From a checkpoint of a small transformer trained on Wikipedia.
Size: 17 layers, width 192, 3 heads of 32, MLP 768 squared ReLU, vocabulary 1024, 6.81M parameters.
Each number is 128 + 24 x the weight over its row's rms, rounded and kept within 0 to 255. Layers, rows and columns count from 0. The size above them is the row's rms in percent of the matrix's.

# layer 2 MLP down (transposed), 768x192, rms 0.0585, rows 283-335, columns 128-191
size [ 57 114 111 106 114  72 109 102  53 121 117 105 103 103 107 104 106 109 108  35 105 111  96 107 106 108  98 113 101 102  53 100  99 111  43 107 107 106  63 120 114  96 112 114 108 113 113 108 112 108 114 111 115]
[[119 126 138 134 102 120 135 121 122 127  85 125 143 100 107 110 131 119 165  91 127 161 152 134  98 187  92  95 147 126 141 156 121 116 154  77 141 141 149  83 180 124 147 121 151 120 131 130  97 133 159 157 135 146 129 111 205 161 133  98 120 143 121 126]
 [159 121 163 168 171 128 146 153 123 169 129  96 123 109 148 135 170 125 162 106 141 135 117 178  88 146 115 104 129 139 103 145 139  99 126 114 111 138  94 118 160 148 126 104 173 143  92 153 155 144 126 119  78 119  94 129 111 125 100 134  95 129 127 147]
 [151 117 164 124 149 102 162 127  97  92 187 108 100 101 148 138  99 203 129  94  80 140 138 126 132  94 154 116 149 122  90 139 114  73 146 130 130 113 100 134 158 123 139 142 122 112 147 159 130 134 153 168  97 100 111 128  85 120 115 116 140 162 143 129]
 [143 123 130 118 159 154  85 148 134 136 138 133 147 117 146 115 100 137 160 149 136 120 119 151 125 114 135 112 104 118 132 136 128 133  85 135 110 163 141 187 127 137 133  99 145 158 144 109 104 142  98 166 140 142 130 115 106 187 127 165  90 145 173 179]
 [106 117 154 145 162 110 112 142 166 142 128 144 126 108 101 118 108 158 164 104  99 150 147 141 121 190  98 143 125 139 115 129 122 161 113 142 135 110 149 196 112 112 115  92 145 161 130 109 162 107 145 150 110  97  67 169 168 145 142  78 132 152 118  61]
 [ 87 126 150 164  83 123 130 148  93 163 141 159 115 133 153 135 131 126 212 127 135  73  72 134 113 164 148 147  94 151 150 115 127 123 163 146 156 112 115 131 185 105 117 102 106 114 121 136 107 149 132 136 115 137 144 103 129 124 139 150 114 154 144 151]
 [148 103 112 147  99 136 112 154 156 137 133 122 148 106 132 104 147 131 146 134 138 177 168 133  77 150  82 120 131 135 131 139 117 146 138 124 139 171  65 149 130 106 132 170 128 119 154 127 158  79 147 159 152 111 133 111  95 177 125 150 138 137 102 169]
 [108  99 133  95 111  93 126 161 197 129 114 150 133  96 127 100 193 101 144  98 125 137 133  85  90  80 131 134 111 109 137 173 140 142 125 158 153 121 121 132 121 130 128 122 122 126 159 121  90 123 165 141 125 129 108 155  89 143 107 129 156 154 159 128]
 [119  64  98 141 147 145 123 146  99 152 128  89  57 131 164 132 123 162 143 118  91 152 139 148 162 135 129 131 119 118 131 183 155  95 123 142 126 106  93 112 143 151 171 144 125 147 157 129 135 145 113 113 132 144 139 184 128 121 121 109  99  92 124 134]
 [115 153  99 129 159 141 119 100 119 133  93  85 139 101 107 116 122 134 154 142 126 122 118 146  97 112 115 146 121 117 116 131 108 118 132 151 123 105 171 198 121 127 110 103 176 100 168 156 108 131 138  68 134 118 139  86 107 135 128  95 139 134  93 168]
 [143  95 132  93 139 121 116 135 146 116 118 109 151 192 138 133 146 127 160 114 133 114 150 144  98 128 145  77 125  95 127 144 132 131 125  95  88 108 174 150 109  80 157 137 112 181 156 134 112 121 184  83 114 134 110 117 140 132 107 153 115 147 121  94]
 [124 105 118 115 127 114 109 136 159 141 152  95 107 134 115 120 123 151 120 129 157 133 142 157 136  64 131 178 122 134 142 161 108 124 137 104 138 127 129 135 138 115  82  74 107 114 117 122 159 140 150 125 106 141 149 139 101 138 142 117 163 109 191 149]
 [123 123 130 102 100 109 124 108  87 110 135 130 106 134 157 127 113 130 120  99 117  89 178 137 146 118 147 147 141 116 117  88  93 124 151 125  79 130 139 148 134  97 105 150 123 137 164  98  77 129 146 143 134 154 121 172 141 124 130  95  85 115 146 112]
 [128 107  91  81 138 157 120 120  94 151 130 117 182 138 136 141 154 106 173 131 147 135 150 106 135 112 125 116 149 127 178  61 153 135 135 107 129 112 194 170 157 143 130 140 128 126 152 121 101 123 162 149 163 125  97 139 126 119 130 148 131 153 109 105]
 [141  90 114  78 134 150 141 166 151  94 122 118  98 107 157 159 159  57 145 109  86 133 110 161 150 148 117 138 146 134 150 150 129  99 137 101 117 119 104 100 177 123 126 124 141 106 131 143 125 122 148 121 121 110 167  99 123 130 116 129 123 117 111 129]
 [126 104 105 138 140 166 120 145 124 147 120 140 154 136 170 159 171 108  70 159 150 157 148 117 162  97 163 108 151 124 123 109 117  82 104 152 128 128  90 116 119 129 186 119 151  85 139 151  97 130 136 136 104 125 167 127 107 117 140 101 102 163 146 134]
 [136 115 136 115 135 118 116 156 166 118 116 155 121 127 117 132 111 137 106  98 130 150 137 151  84  92  88 104 153 148 126 143 128 177 116 124 123 145 153 103 138 114 123 124 116 118 126 147 132 117  84 137 145 116 113 147 114 133 163 121 127 121 144 117]
 [119 133 151 150 136 136 128 139 141 135 157 103 104 140 137 148 162  73 130 119 157 139 109 158 108 154 125 117 129 111 169 126 101 169 124 112 114 130  99 141 117 152 126 117 154 112 149  70 175 116 170  95 127 137 159 119 161  98 149 168 120 137 121 125]
 [129 118 125 128 125 105  91 121 141 119 121 102 124 138  91 139 167 122 145 131 108 139 157  89 102 121 154 183 154  88 107 165 109 108 118  83 144  99 117 104 127 142 139 130  80  94 127 130 134 127 119 122 160 136 147 113 132 107 113 150 110 138 138 128]
 [135 127 114 141  99 170 153 162 171 123 139 128 125 102 112 140 100 217 108 132 109  73 128 191 155 132 112 151 120 123  97 119 118 148 140 165 132 120 150 142 140 120 153 120 124 126 136  46 137  98 117 125 125 115 135 161 133 121 119 126 134  95 129 101]
 [131 100 188 127 134 161 135 103 123 108 160 103 147 132 118 148 135 154 146 148 109 127 165 138 110  93 148 169 140 117 172 163 112 148 133 150 142 107 158 129 162 152 164 105 134 118  69  88 121  71 126 108 125 151 133 111 119 108 162 133 131 151 130 113]
 [120  76 117 143 138 106 124 175  91 111 108  95 156 120 157 117 143 143 113 150 147 130  91 118 121 124 150 140 132 159  71 123 107  99 100 151 110 106 143 138 129 173 117 135 140 117 121 141 121  98 132  94 159 138 106 106 167  87 201 172 122 138 163 174]
 [108 119 101 124 115 158 135 117 130 158 133 131 119 156 105 124 116 148 112 171 111 111 124 139  82 120 184 117 119 160  99 147 139 106 132 115  85 148 144  70 129 146 112 131 157 109 129 103 134 120 136 106 121 142  58 115  86 155 153 134  89 149 135 135]
 [116 132  93 121 139 125 159  93  70 125 160  98 163 110 161  89 167 134  80 146  97 141 123 122  83 114 181 125 113 105 124 147  98 129 143  75 158 139  91 161  73 111  78 134 129 157  93 136 145 131 163 139 123 148 134 117 116 161 130 172  95 157 113 161]
 [110 127 136  90 153 134 119 149 130 132  96  83 122  99 145  85 142 132 117 130  73 147 129 134 136 120  87 136 126 113 107  86 108 127 120 127 134 137 155 136 153 171 143 115 104 107 136 129 112 103 110 134 163 135 110 128  69 111 124 137 108  95 146 110]
 [128 108 110 169 113 154 113 136 125 149 146 105 142 102 150 113 155 110 152 100 144  91 143 103 113 134 152 130  99 105 157 143  51 116  82 126 146 122 138 152 186 137 121 116 148 120 135  82 121 100 147 152 124 111 130 150 148 145 116 100  97 113 109 152]
 [139  67 133 113 143  96 144 105 150 171  93 141 121 114 111  82 147 127 135 113 137 122 118 144  93 135 143 147 186  98 154 146 116 123 143 140 114 109 117 121 107  99 159 146 113  94 132 138  99 111 119 165 122 110 132 211 129 124 134 109 149 119 107 116]
 [105 149  82 138 138 116  98 138 129 176  97 156 147 135 116  98 103 169 178  51 114 138 176  98  77 132 142  90 137 126 164 169 110 110 126  99 126 167 133 134 185  95 126 125 155 159  97 142 115 141 129 129  77 155 137 132 137 149 119 102 143 154 129 129]
 [107 121  98  78 102 108 150  99 127 113  99 126 116  82  71 146 153 120 124 114 160 169 103 140 122 116 131 144 102 121 152 135 113 144 110 128 109 124 103 140 138  73 121 101 131 100 154  97 128 121 139 146 151 121 126 113 130 126 141  72 123 138 101 135]
 [ 89 127 159 108 110 178 130 145 178 124 143 135 104 109 120 120 154 103 173  96 145 145 121  95 127 148 103 154 161 159 112 136  94 103 128 106 123 140  81 148 102 139 118 141 166 152 121 114  91 134  81 146 107 160  84 143 121 132 142 171 101  96  95 109]
 [107 134 136 121 126 120 108 151 169 143  97 126 131  65 172 140 134 174 148 142 147 127 153 119 162 129 156 110 113 141 119  90 129 143 119 100  89 134 144 123 122 147 159 112 127 153  99 162 148  94 124 131 139 147 188 125  94 154  79 105 158 100 120 116]
 [ 90  97 118 134 134 158 143 162 116 101  87  81 148  93 132 141 121 149 147  68 123 138  95 131  87 116 149 111 123 123 162 180 120 126 135 109  93 172 124 142 113 132 114 139 148 137 116  86 123 114 105 193 146 142  92 136  81 156 176 135  84 112 141 149]
 [117  99 109  76 122 158 113 136 179 124 131 142 123 183 140  98 128 148 120 118 136 170  77 128 127 139 144 131 165 121 131 110 151 108 122 131 187 110 132 140  97 149 111 117 148 207 111  73 118  88 111 159 127 134 170 164 123  87 126 120 124 142 167 139]
 [140 129 123 114 148  86 118 131 143 142  86 108 161 126 105 112 132 116 134 103 148 129 128 141  58 101 136 102 150 140 142 134 135 148 133 169 135 122 145 143 123 157  95 105 127 157 105 117 138 156 134 150  93 128 133 115 144 115 139 105 132 158 110 144]
 [109  81 146 112 110  75 160 103 144  96 112 114  95 148 134 133 149 164 121 137 130 179 130 165 142 152 136 112 126 150 112 121 154 123 128 133 133 103 110 124  96 161 140 133  94  67 166 133  79 122 126 105  92 124 119 160 127 103 117 151 140 127 162 157]
 [116 110 153 135 124  80 127 124  94 147 158 139  85 103  96 139 120 186 126 124 165 113 121 113 118  82 117 118 141 148 125 110 110  82 114  92 135 158 112 130 147  95 142 154 122 130  84 175  81  99 127 117 134  90 135 126 142 136 114 134 110 155 154 147]
 [136  95  99 119 167 113 129 160 127 177 103 114 149 155 156 104 122  87 130 126 144 151 118 134 129 112  81 132  77 142 165 134 149  91 115 144  96 119 130  92 108  92 113  84 114 129 139 106 116 144 123 124 123 129  93 129 146 127 112 128 112 122 156 110]
 [139 126  98  92  97 162 128 148 138  93 176 136 114 141 143 133 171  94 131 149 110 113 138 167 139 114 117 127 105 149 143 110 114 123 144 138 120 134 151 104 153  97 164 121 103 134 129 136  57  92 137 126 125 108 163 146 112 175 132 107 113 138 137 106]
 [ 92 128 150  84 132 116 127 145 167 162 137 128 110 156 138  92 120 164 126 131 133 137 147 111 114  86 149 134 116 153 140 129 159 119 136 147 157 104 164 134 141 119 113 126  96 180 175 116 161 138 108 109 152 128 146 141 100 114 133 120  83  95 161 164]
 [186 134 134 107 125  93 131 127 110 156  72 135 117 136 154  70 101 136 137  98 119 137 123 142 147 119 139 145 109 148 115 137 140 162 156 121 111 149 117  80 125 133 119 103  66 118 136 103 106  87 145 149  92 142 140 132  69 122 143 120 137 133 119 172]
 [ 92 113 168  87 154 124 131 104 155 121 149 124 142 146 137 137 123 132 119 139 154 146 105 112 129 153 172 132 152 122 151 141 151 120 128 146  93 128 149 120  79 133 148 147 150 153 105 146 153 156 111 118 164 107 135 176 119 130 167 126 145 136 147 132]
 [137 141 132 124  81 106 133 120 138 145 139 103 135 114 106 138 166 127 109 102 126 102 150  95 134 116 118 152 103  76 138 127 144 141 168 116 121 149 117 121 167 124 114 108  77 123 135 101 141 117 128 164 152 141 134 140  88 125 138 123 131 129 173 131]
 [129 153 178  78 166  91 130 127 105 149 116 146 119 127 113 134  87 125  97  88 137 123 128 103 142 154 131 128 152 112 137 155 159 120 108 159 108 134 145 142 138 172 159 139 134 127 140 119  82 141 155 149 126 108 149 136 104 166 123 110 124 124 183 138]
 [109  95 124 113 112 147 121 132 197 136 152 139 124 134 121 147 127 180 108 107 186 150 108 141 139 162 183 150  97 108 128  89 138  89 117 156  87 164 104 130 151 141 146 150 141 119 105 162 164 111 160 134 130 146 113 147 132 133 120 122 122 115 126 115]
 [ 96 105 103 113 139 138 161 110  98 116 108 153 102 166  81 131 138 170 113 139  90 111 154  99 105  83 141 113 114  98 106  92 148  98 114 153 121 129 154  97 188 131 119 139 144 123 178  90 130 145 127 109 128 122 109 170 112 138 134  77 113 129 157  95]
 [104 114 144 111 117  91 136  95 105 127  99  88 152 151 110 155 132 122 110 141 110 178 151 136  92 123 114 131  71 122 138 134 114  92 141 123 110 120 130 168  93 131 143 136 136 129 103 171  65 132 104 122 171 145 105 128 110 177 119 115 156  94 139 158]
 [122 154 140  99 142 113 157 134 158 130  90 148  88 167 100 127 143  88 134 141 138 117 122 120 157 119 111  86 110 116 118  91 102 125 100 101 133 166 152 123 130 128 115 137 116 153 160 126 131 160 140  97 141 133 123 165 114 147 108 100 127 127 136 141]
 [144 137 146 135 146 126 110 133 126 167 102 105 118  94 132 129 123 122  98 112 150 150 184 119 125 110 142 104 143 125 119 157 107  88 123 144 138 103 109  99 117 126 107 122 172 131 158 145 168 155 116 142 126 129 137 143 103 155 106 148 132 151 130 147]
 [158 146 128 111 117 108 123 107 144 147 104  86 107 125 143 166 129 105 116 147 143  79 154 134 155 116 109 114 101 141 121 128 156 121  95 122  88 171 113 134 172 139 121  96 146 110 130  76  94 125 126 129 120  91 143 127  88 112  98  69 126 151 126 101]
 [142 111  92  95 165 117  48 129 105 121 145 101  95 107 143 105 151 143 133 111 122 149  99 161 143 163  95  92 159 124 160 133 145 138 113 127 130 112 132 119 151 136 140 125 144 137 179 153 113  91 114 178 151 133 117 126 138 133 117 119 110 126 127 119]
 [142 120 182 155 144 123 140 132 197 109  95  94 110  81 161 115 136 134 148  72 160 111 102  94  92 129 152 145 163 134 119 102 175 123 161  77  76 135 152 134 139 141 155 164 108 134 145 118 140 158 135 106 107 115 109 131 139 128 132 133  89 124  88 145]
 [100 113 150  70 144 161  90 125 147 181  88 116 138 103 111 151 155 153  96 129 155 104 104 104  93 143 155 109 109 159 164 191 123 153 112 142 124 114 127 115 127 133 139 103 106  78  72 133 103 114 119 107 122 164 145 169  87  87 145 136 101 151  98 167]
 [149 128 116 101 120 166 137 153 163 158 136 141 116 124 106 138 158 152 138 126  80 121 101 147 120 162 167 128 120 138 148 112 132 109 104 129 131 106 145 117 126 139 105 126 127 118 153  91 142  94 141 129  96 175 117 113  95 161 151 155  77 114  87 133]]
# layer 2 MLP up, 768x192, rms 0.155, rows 284-335, columns 128-191
size [ 76 121 102 117  48 112  88  35 138 103 113 106 101 112 103 100 117 111  28 106 111  92 100  87 115 101 107 106 100  40 105 107 118  34 116 108 113  48 126 115  96 114 122 110 119 107 103 108 111 119 112 115]
[[ 96 110 179 138 114 121 134 147 175  98 104 115 170 145  95 147  84  89 152 132 154 152 149 126 120 146 131 130 167 131 106 126 160 143 131 166 101 164 134 146 149  84 107 141 135 117 152 141 119 158 142  92 140 108 137 116 130 117  89 107 104 144 111 122]
 [123 111  97 127 118 104 132  94 163 146 136 161 128 106 134  99 103 164  99 132 143 121 141 119 115 146 132 137 143 148 138 125 142 129 136  97 135 137  71  97 122 157  98 158 157 113 143 119  64 119 110  92 118 122 111 103 123 120 132 121 125 126 119 104]
 [148 189 130 125  82 147 117 142 139 109 157 100 153 140 159 114 165 148 117 129 145 147 106 135 159  80 112  71 111 114 121 127 128 127  99 111  84 158 112 115  85  85 135 145 104 182 131 117 119 136  91 106 166 121 156 123 169 142  98 121  95 124 119 145]
 [145  85 123 111 136 111  78 136 125 113 140 158 139  97 144 109 112 120 163 128  88  98 114 126 100 101 110 132 118 118 157 154 171 136 132 113 113 134 158 158 124 145 142 129 119 125  71 138  63 165 146 127 131 111 108  95 150 137 127 176 122 115  75 125]
 [161  94 126 110 125  99 181 103 147  74 128 149 120 167 121 157 105 145 107 127 113 126 136 102 168 118  89 126 122 132 104 108 152 133 107 138 118 145 146 156  83 101 112 144 125 148  92 151 115 129 156 136 134 122 136 117 170 142  76 125  92 129 106 129]
 [133 109 127 116 111 107 158 122  90 137 160 115 130  88 170 168 127  97  89 150 154 159 159 177 181 126 122 117 134 168 106 166 102 119 139 145 133 124 121  91 112 135 161 167 118 133 129 104 148  74 113 120 146 140 122  88  93 141 137 109 173  66 109 122]
 [ 84 110 110 137 104 103 116 143 101 181 126 149 145 138 123 112 132 138 106 128 158 160 162 169  77 117 188 101 134 100 122 162 159 146 148 121 122 135 134 136 118 101 142 177 118 136 110  96 140 113 151  95 136 105 146 130 120 147  84 118 189 139 117 103]
 [128 165 103 134  93 128  93 138  87 123 125 152 162 130 144 119 129 118 155 143 142 137 147 159 126  99 129  98 122 131 163 130 112  70  99 141 135 136 141 133  87 126  83 140 112 112 137 161 119 133 121 122 117 103 124 108 120 152 126 143 144 124 136 134]
 [105 123 116 111 133 112  95 158 148 116 110 147 101 119 143 138 123 165  69 151 109 130 114 120 140 164 159 117 109 106 166 110 153 117 122 100 109  98 151 167 159 116 142 148 146  97 161 110 153 139 124 115 132 107 136 146 125 138 112 128 145 151 150 140]
 [133 121  73 161 118 177 135 145 128 137 110 124 169 144 116 146 113 145 145 130 152 109 124 130  92 118 186  95 136 150 157 135 135 129 127  94 146 124 150 173 119 135 103 147 131 151 154 173 158  76 141 112 132 162 122 111 135 138 117 149 112 150 114 114]
 [143 166 181 166 152 136 123 110  68 129 113 114  88 151 113 134 127 141  91 143 171 102 139 105 133  94 134 140 109 136 169 103 132 170 128  66 114 147 116 130 127 153 138 120 143 197 126 104 104 165 127 146 112 170 122 116 122 162 123  92 140 144 134 107]
 [142 151  91 122 134 159 129 122 104 143  60 162 124 187 141 150 117 119 124 137 124 148 155 140 138 174 137 159 104 103 125 133 114 130 131 161 107 133 108 134 120 121 119 143 153 140 142 146  98 146 141 129 140 137 103 115 144 149 104  89 137 126 120 125]
 [106 113 142 152 156 159 138 131 136 119  99 121 134 107 123 150 141 101 134 166 143 136  89 118  87 132 105 141 102 135 167 111  97 107 122  95 127 111 127 146 149 122 128 119 154 103 134 127  92 120 114 150 163 102 139 125 147 170 112 132 108 119 148 125]
 [ 79 150 170 126 121 117 134 100 152 117 123 123 139 127 158 120 156  69 135  89 130 162 127 151 110 158 136 140 112  87 144 138 114 128 104 124  87 129 114  95 115 115 130 104 132 148 133 136 156 126  71  98 166 125 105 106 105 149 127 108 109  99 140  97]
 [157 136 100 149 158 107 131 117 142 158 143  79  84 147 114 124 111 185  94 115 151  93 165 116 148 111  96 131 138 137 120 102 192 103 118 133 114 135 147 162 114 173 117 126 140 183 117 126 124 115 150 133 120 155 127 123 170 153 150 124 118 150 151 116]
 [106 169 152  96 130 154 139 112 154 148 143 123 100 114 162 147 127 112 114 139 111 111 137 143 137 154 179 169 124 110 117  93 139 144 110 102 154 117  98 125 178 146 104 116 130 128  62 146 147 137  99 120 143 138  88  94 118 117 112  99 157 148 136 161]
 [152 130  98 101 161 141 147 126 146 140 161 134 159 124 151 112 123  44 114  90 125 113 142 130 205 144 112 130 106 181 141 108 143 153 124 127 138 128 149 147 124 138 156 109 115 146 125 102 116 133  75 139 112 139  92 108 103 126 147 128 139  76 122 129]
 [115 172 124 109 134 110 126 124 128 134 120 134 127 125 150 113 135 125  78 126  74 176  80 138 125 129  94 127 103 124 137 157 102 116 117 128 143  98 137 119 151 100 120 143 127 123 154 172  73 129 143 130 156 130 134 115 125 112 125 116 120 126  97  97]
 [148 138 147 152 114 117 125  97 149 149 140 130 125 169 147 115  89 138 144  98 146 155 150 121 114 126  86 125 140 116 111 118 113 124 126 147 126 139 120 133 109 118 105 190  94 118 133 159 108 126 146 156 102 120 108 111 142 132 137 131 146 163 123 102]
 [ 96 158 142 138 166 123 126 122 113 153 138 135 121 137 133 143 142 111 144 160  88 154 142 140 152 124 164 155 173  91 146 135 121 111  91 122  87 146 136 124 100 121 164 137 185 103 115  97 134 181 103  89 143 169 136 117 123 147  93 166 182 133 130 115]
 [ 94  99 137 146 115 108 148 124 141 140 156 168 186 113 106 108 125 142 164 116 166 121  79 154 150 120 125  99  88 122  68 136  82 110 139 116  65 143 137 121 156 152  95 138 131 158 126 135 100 114 112 127 154 184 119 143 102 151 133 133 142 112 121 147]
 [121 163 111 126 141 166 120 138  98 177 114 154 176 149 154 115  96 111 141 140 103 126  98 138  97 137 174 128 128 173 104 127 159 144  87 135 113 110 128  99 105 135  99 159 137 168 145 139 122 114 120 119 147 133  96 138  98 103 184 108 126 150 125 155]
 [127 206 113 153 127 108 124 136  89 135 114 132 117 115 126 121 170 143 133 141 138 130 136 162 134 161 186 187 139 119 135 137 112 175 136 159  98 156 110 175 129 130 154 136 112 146 120 104 127 122 113 100 110 113 148 132 148 142 129 143 118 132 141 149]
 [103 117 166 123 140 136 149 127 168  98 104 175 113 161 136 104 116 138  76 146 141 137 122 109 178 160 126 128 113 155 121  83 126 150 115 143 149 134 148 116 137 151 164 141 125 107 120 130 133 119 168 109  94 164 106  93 109 104 172 111 144 139 111 155]
 [ 98 157  95 112 138 163 138 130 115 109 146 108 156 106  93 131 156 140 111 113 119 128 124 138 114 120 106 167 158 158 132 102 138 121 143 132 139 136 129 118 103 131 112 159  78 133 153 115 147  93 112 114 131 127 111  44  79 125 110 125 129 138 100 105]
 [121 140 175 127 134 138 168 147 112 124 127 127 100  88 122 119 159 139 122 150 113 124 121 155 156  94 123 101 167 159 155 108 123 152 123 109 121 140 119 138  90 205  94 135  75 171 117 133 102 119 139 146 146 134 118 137 167 125 146 164 162 106 135 119]
 [111 152 117 127 143 109 120 154 141 127 144 138  67 135 102 140 120  99 144 127 184 134 116 145 151 141 119 139 100 162  95  91 132  61  72 121 128 145 123 113 157 132 137 111 144 122 147 123 157  99 144 124 117 144 172 137 141 129 104 168 148 127  98 165]
 [145 140 124 101  83 149 157 159 121  93 133 170 109 153 123 167 150 122  97 140 141 185  75 176 129 132 117  90 112 148 141 128 124 129 142 133 154 132 123 163 116 127 108 149 129  75 120 162 153 146 133 144 157 110 153  90 147 102 105 156 157 153  98 121]
 [146 137 153 116 141 121 136 136  75 142 128 128 130 164 119 135 133 151 142 129 111 115 179  95  98 134  99 153 100 123 116 139 141 117 117 111 143 120  98 116  69 104 103 118  76 135 107 148 132 121 123 154 128 198 127 111 161  95 122 118 131 109  82 106]
 [ 95 144 151 151  93 110 125 122 105  95 110 166 192 121 141 119  77 116  86 164 172 130  94 136 163 133 145 127 131 124 113 133 164  78 133 137 114 133 108 103 158 124 113 152  82 107 109 168 167 111 141 134 158 124 130 106 137 100 126 132 153 119 115 139]
 [116 116 107 173 164 164 155 154 150  49 137 125 117 134  84 129 126 152 159 109 129 123 108 126 152 116 114 128 125 123 165  86 129 135 133 138 150 145 134 133  99 154 138 173 124 137 120 169 136 126 143 175 118 127  93 145  81 140 139 153 138 118 157 176]
 [109 125  88 132 105  96 125 141 119  95 114 191 127 139 141 115 129 121 125 142 130 190 162 151 133 142 142 122 127 125 163 121  78 128  96 145 127 109 128  49  98 130 125 114 165 132 133 135 138 163 101 135 120 121 113  82 111 121 106 121 142 136 129 154]
 [119 164 133 145 174 154  94 128 129 111  92 152 118 131 118 140 129 129 105 178 110  72 123 160 143 153 119 118 110  94 117  99 113 160 135 139 171 110 132 149 112  83 169 154 140 118  83  89 136 131 144  78 112 134 135 111 133 136 123 143 103 105 128 116]
 [119 147 123 166  99 121 116 157  76 119 134 136  96 113 117 130  90 143 118 137 116 166 118 141 103 121 157 144  98 120 156 118 112 112 122 118 126 140 148 156 131 109 143 127 179 149  98 124 118 173 123 105 146  88  78  65 119 169 100 151  94 133 133 100]
 [110 117 185 161  95 160 154 105 121 114 152 131 121 130 110 100 155 153 180 140 150 125 120  90 130 123 107 121 154 113 136 115 122 102 138 135 109 132  86 101 108  70 140 146 128 119 155 174 132 129 115 130 174 141 159 109 118 138 120 109 134 114 101 122]
 [ 96 130 107 191 125 139 148 134 147 138 131 134 110 147 117 154 125 148  89 134 113 106 119 146 124  98 143 148 152 134 162 153 183 108 134 123  81 128 169 121 111 105 112 127 132 126 135 108 124 184 103 103 116 159 158  79 136 148 119 150 123 126 106 140]
 [133 111 127 104 135 136 162 184  97 142 151 150 134 123 140 109 184 119 104 141 117 113  94 121 111 146 135 153  87 141  91  90 132 137 141 156 133 107  99 133 155 134 122 116  76 129 120 159 131 163 161 126  76 116 126 101 162 136 107 108 109 157 124  92]
 [133 130 125 185 124 125 117 104 136 112 134 152 111 132 126 127 100 125 124 116 107 135  67 128 114 149 152 136 131 122 118 105 119 153 133 118 136 118 128 192 119 118  84 169  78 162  96 127 109  96 160 154  78 147 133 143 152 102 134 111 133 155 149 131]
 [120 161 169 154 115 134 138  93 132 130 144 143 104 147 141 158 128 127 122 133 153 138 137 111 123 115 129 139 133 127 118 106 143 130 137  98 138 139 127 166 105 120  95 148  57 106  89  81 149  81 113 116  96 160 143 109 145 148 169 158  96 162 142  81]
 [ 82 155 106 165 141 110 152 151 143 141  98  98 136 105 160  89  75 155 166 131 135 126 130 131 113  90 151 121 124 144 133 117  94 136 104 126 119  89 133 119 103  87 137  79 122 141 126 114 107 136 135 130  81 137 136 119 113 146 120 140 146 105 107 132]
 [146 127 124 153 102  75 133 134 137 132 152 119 153 107 132 120 137  87 120 130 119 128 132 110 112 115 100 156 112 139 144 106 131 126 120 142  85 118 119 145 177 129 154 124 116 107 128 130 182 115 114 138 148 134 155 121 108  86 123 170 119 127 150 137]
 [159 121 127 153 108 111 142 160  89 111  91 137 135 106 105 145 112  78  80 127 111 118 126 156 178 146 142 140 133 153 145 126 103 146 134 167 113 124 126 129 133 120 149 148 159 127 156 110 123 129 100 139 101 144 142 104 112 143 151 113 121 133 148 127]
 [142 100  97 130 118  83 127 145 109 117 119 143 112 124 137 105 127 102 102 149 161 134 110 125 130 174 132 144 107 109 134 119 141 108 140 139 118 108 113 159 103 156 135 112  97  84 123 143 143 123 111 110 106 123  95 122 125  75 118 107 126 111 125  92]
 [101 134 107  81 129 108 134 137 128 132 119 176 102 137 149 158 131 130  69 130 107 156 134 184 166 128 110 123 124 102 130  90 105 107 119 104 152  97 147 172 154 131 106 124  88 148 151 153 153 128 120 134 167 124 109 148  93 122 110 131 111  71  94 112]
 [152 132 145 152 124 137 111 143  97 106 124 149 129 102 131 147 150 114 152 152 110 119 127 114 126 124 146 143 167 101 121 152 144 140 138 138  92 135  97 137 132 134 138 169 142 158 118 150 147 150 146 152 105 150 116 157 182 185 128 148 155 145 145  85]
 [122 128 128 120  91 130 107 146 111 123 134 163 158 133 146 120 113 169 151 120 151 131 189 163 113  79 126 155  95 130 157 135 139 131 109 111 105 119 106 108 108 142 127 124 134 156 135 180 134 184 172 123 132 107 111 129 162 144 111  88 177 114 137 161]
 [123 106 150 167 106 162 108 128 163 154 110 189 142 110 169 152  86 101 108 137 153 113 147 115 131 136 118 125 172 116  76 146  87  64 139 126 136 143  97 155 143 140 117 139 151 148 112 161 149 154 125 115 109 123  93  68 122  81  95 129 141 134 127 146]
 [152 165  95  98 164  95 118  93 152  96  88 124 133 116 145  94 110 148 157 107 152 130 117 164 148 146 136 175 125 106 136  98 143  96 122  98 143 120 155 152 132 107 124 118 128 121 121 136 143 192 111 135  87 151  63 122 155 165 130 158 118 127 150 118]
 [150 168 117 172 149 115 100 118  84 181 159 117 121 120 118 142 149 142  94 148 150 126 153  84 143  73 129 123 167 135 143  67 136 164 117 116 122  93 158 152 143 157 149 164 105 158  98 121 122  87 129 151 124 156 150 142 152 104 137 152 141 119 100 133]
 [111 161 156 141  97 120 117 131 173 155 153 133 130  84 148 120  88 111 169 129 126 158 137 130  97 133 131 131 127 107  81 119 118 127 119 113 118 165 114 134 106 115 131 150 118 143 128 158 148 164 142 139 105 140 133  95 152 175 106 110 127  86 203 116]
 [170 125 121 158 125 110 154 113 122 133 153 162 128 117 125 113  89 105 122 140 158 123 115 144 110 180 155 124 138 131 109 128 146 147 105 105  89 100  85 148 168 146  92  89 144 108 124  92 134 132 149 141  94 119 139 105 119 135 119 132 125 109 164 144]
 [102 143 124 116 140 128 123 130 126 143 102 198 141 132 152 105 128 124 171 144 110 133 105 207 145 117 141 120 113 130 134 172 151 138 111 116 130  81 116  90 124 107 114 130 173 115 179 161 111 121 118 121 110 155 119 123  99 119 109  90  98 111 137 137]]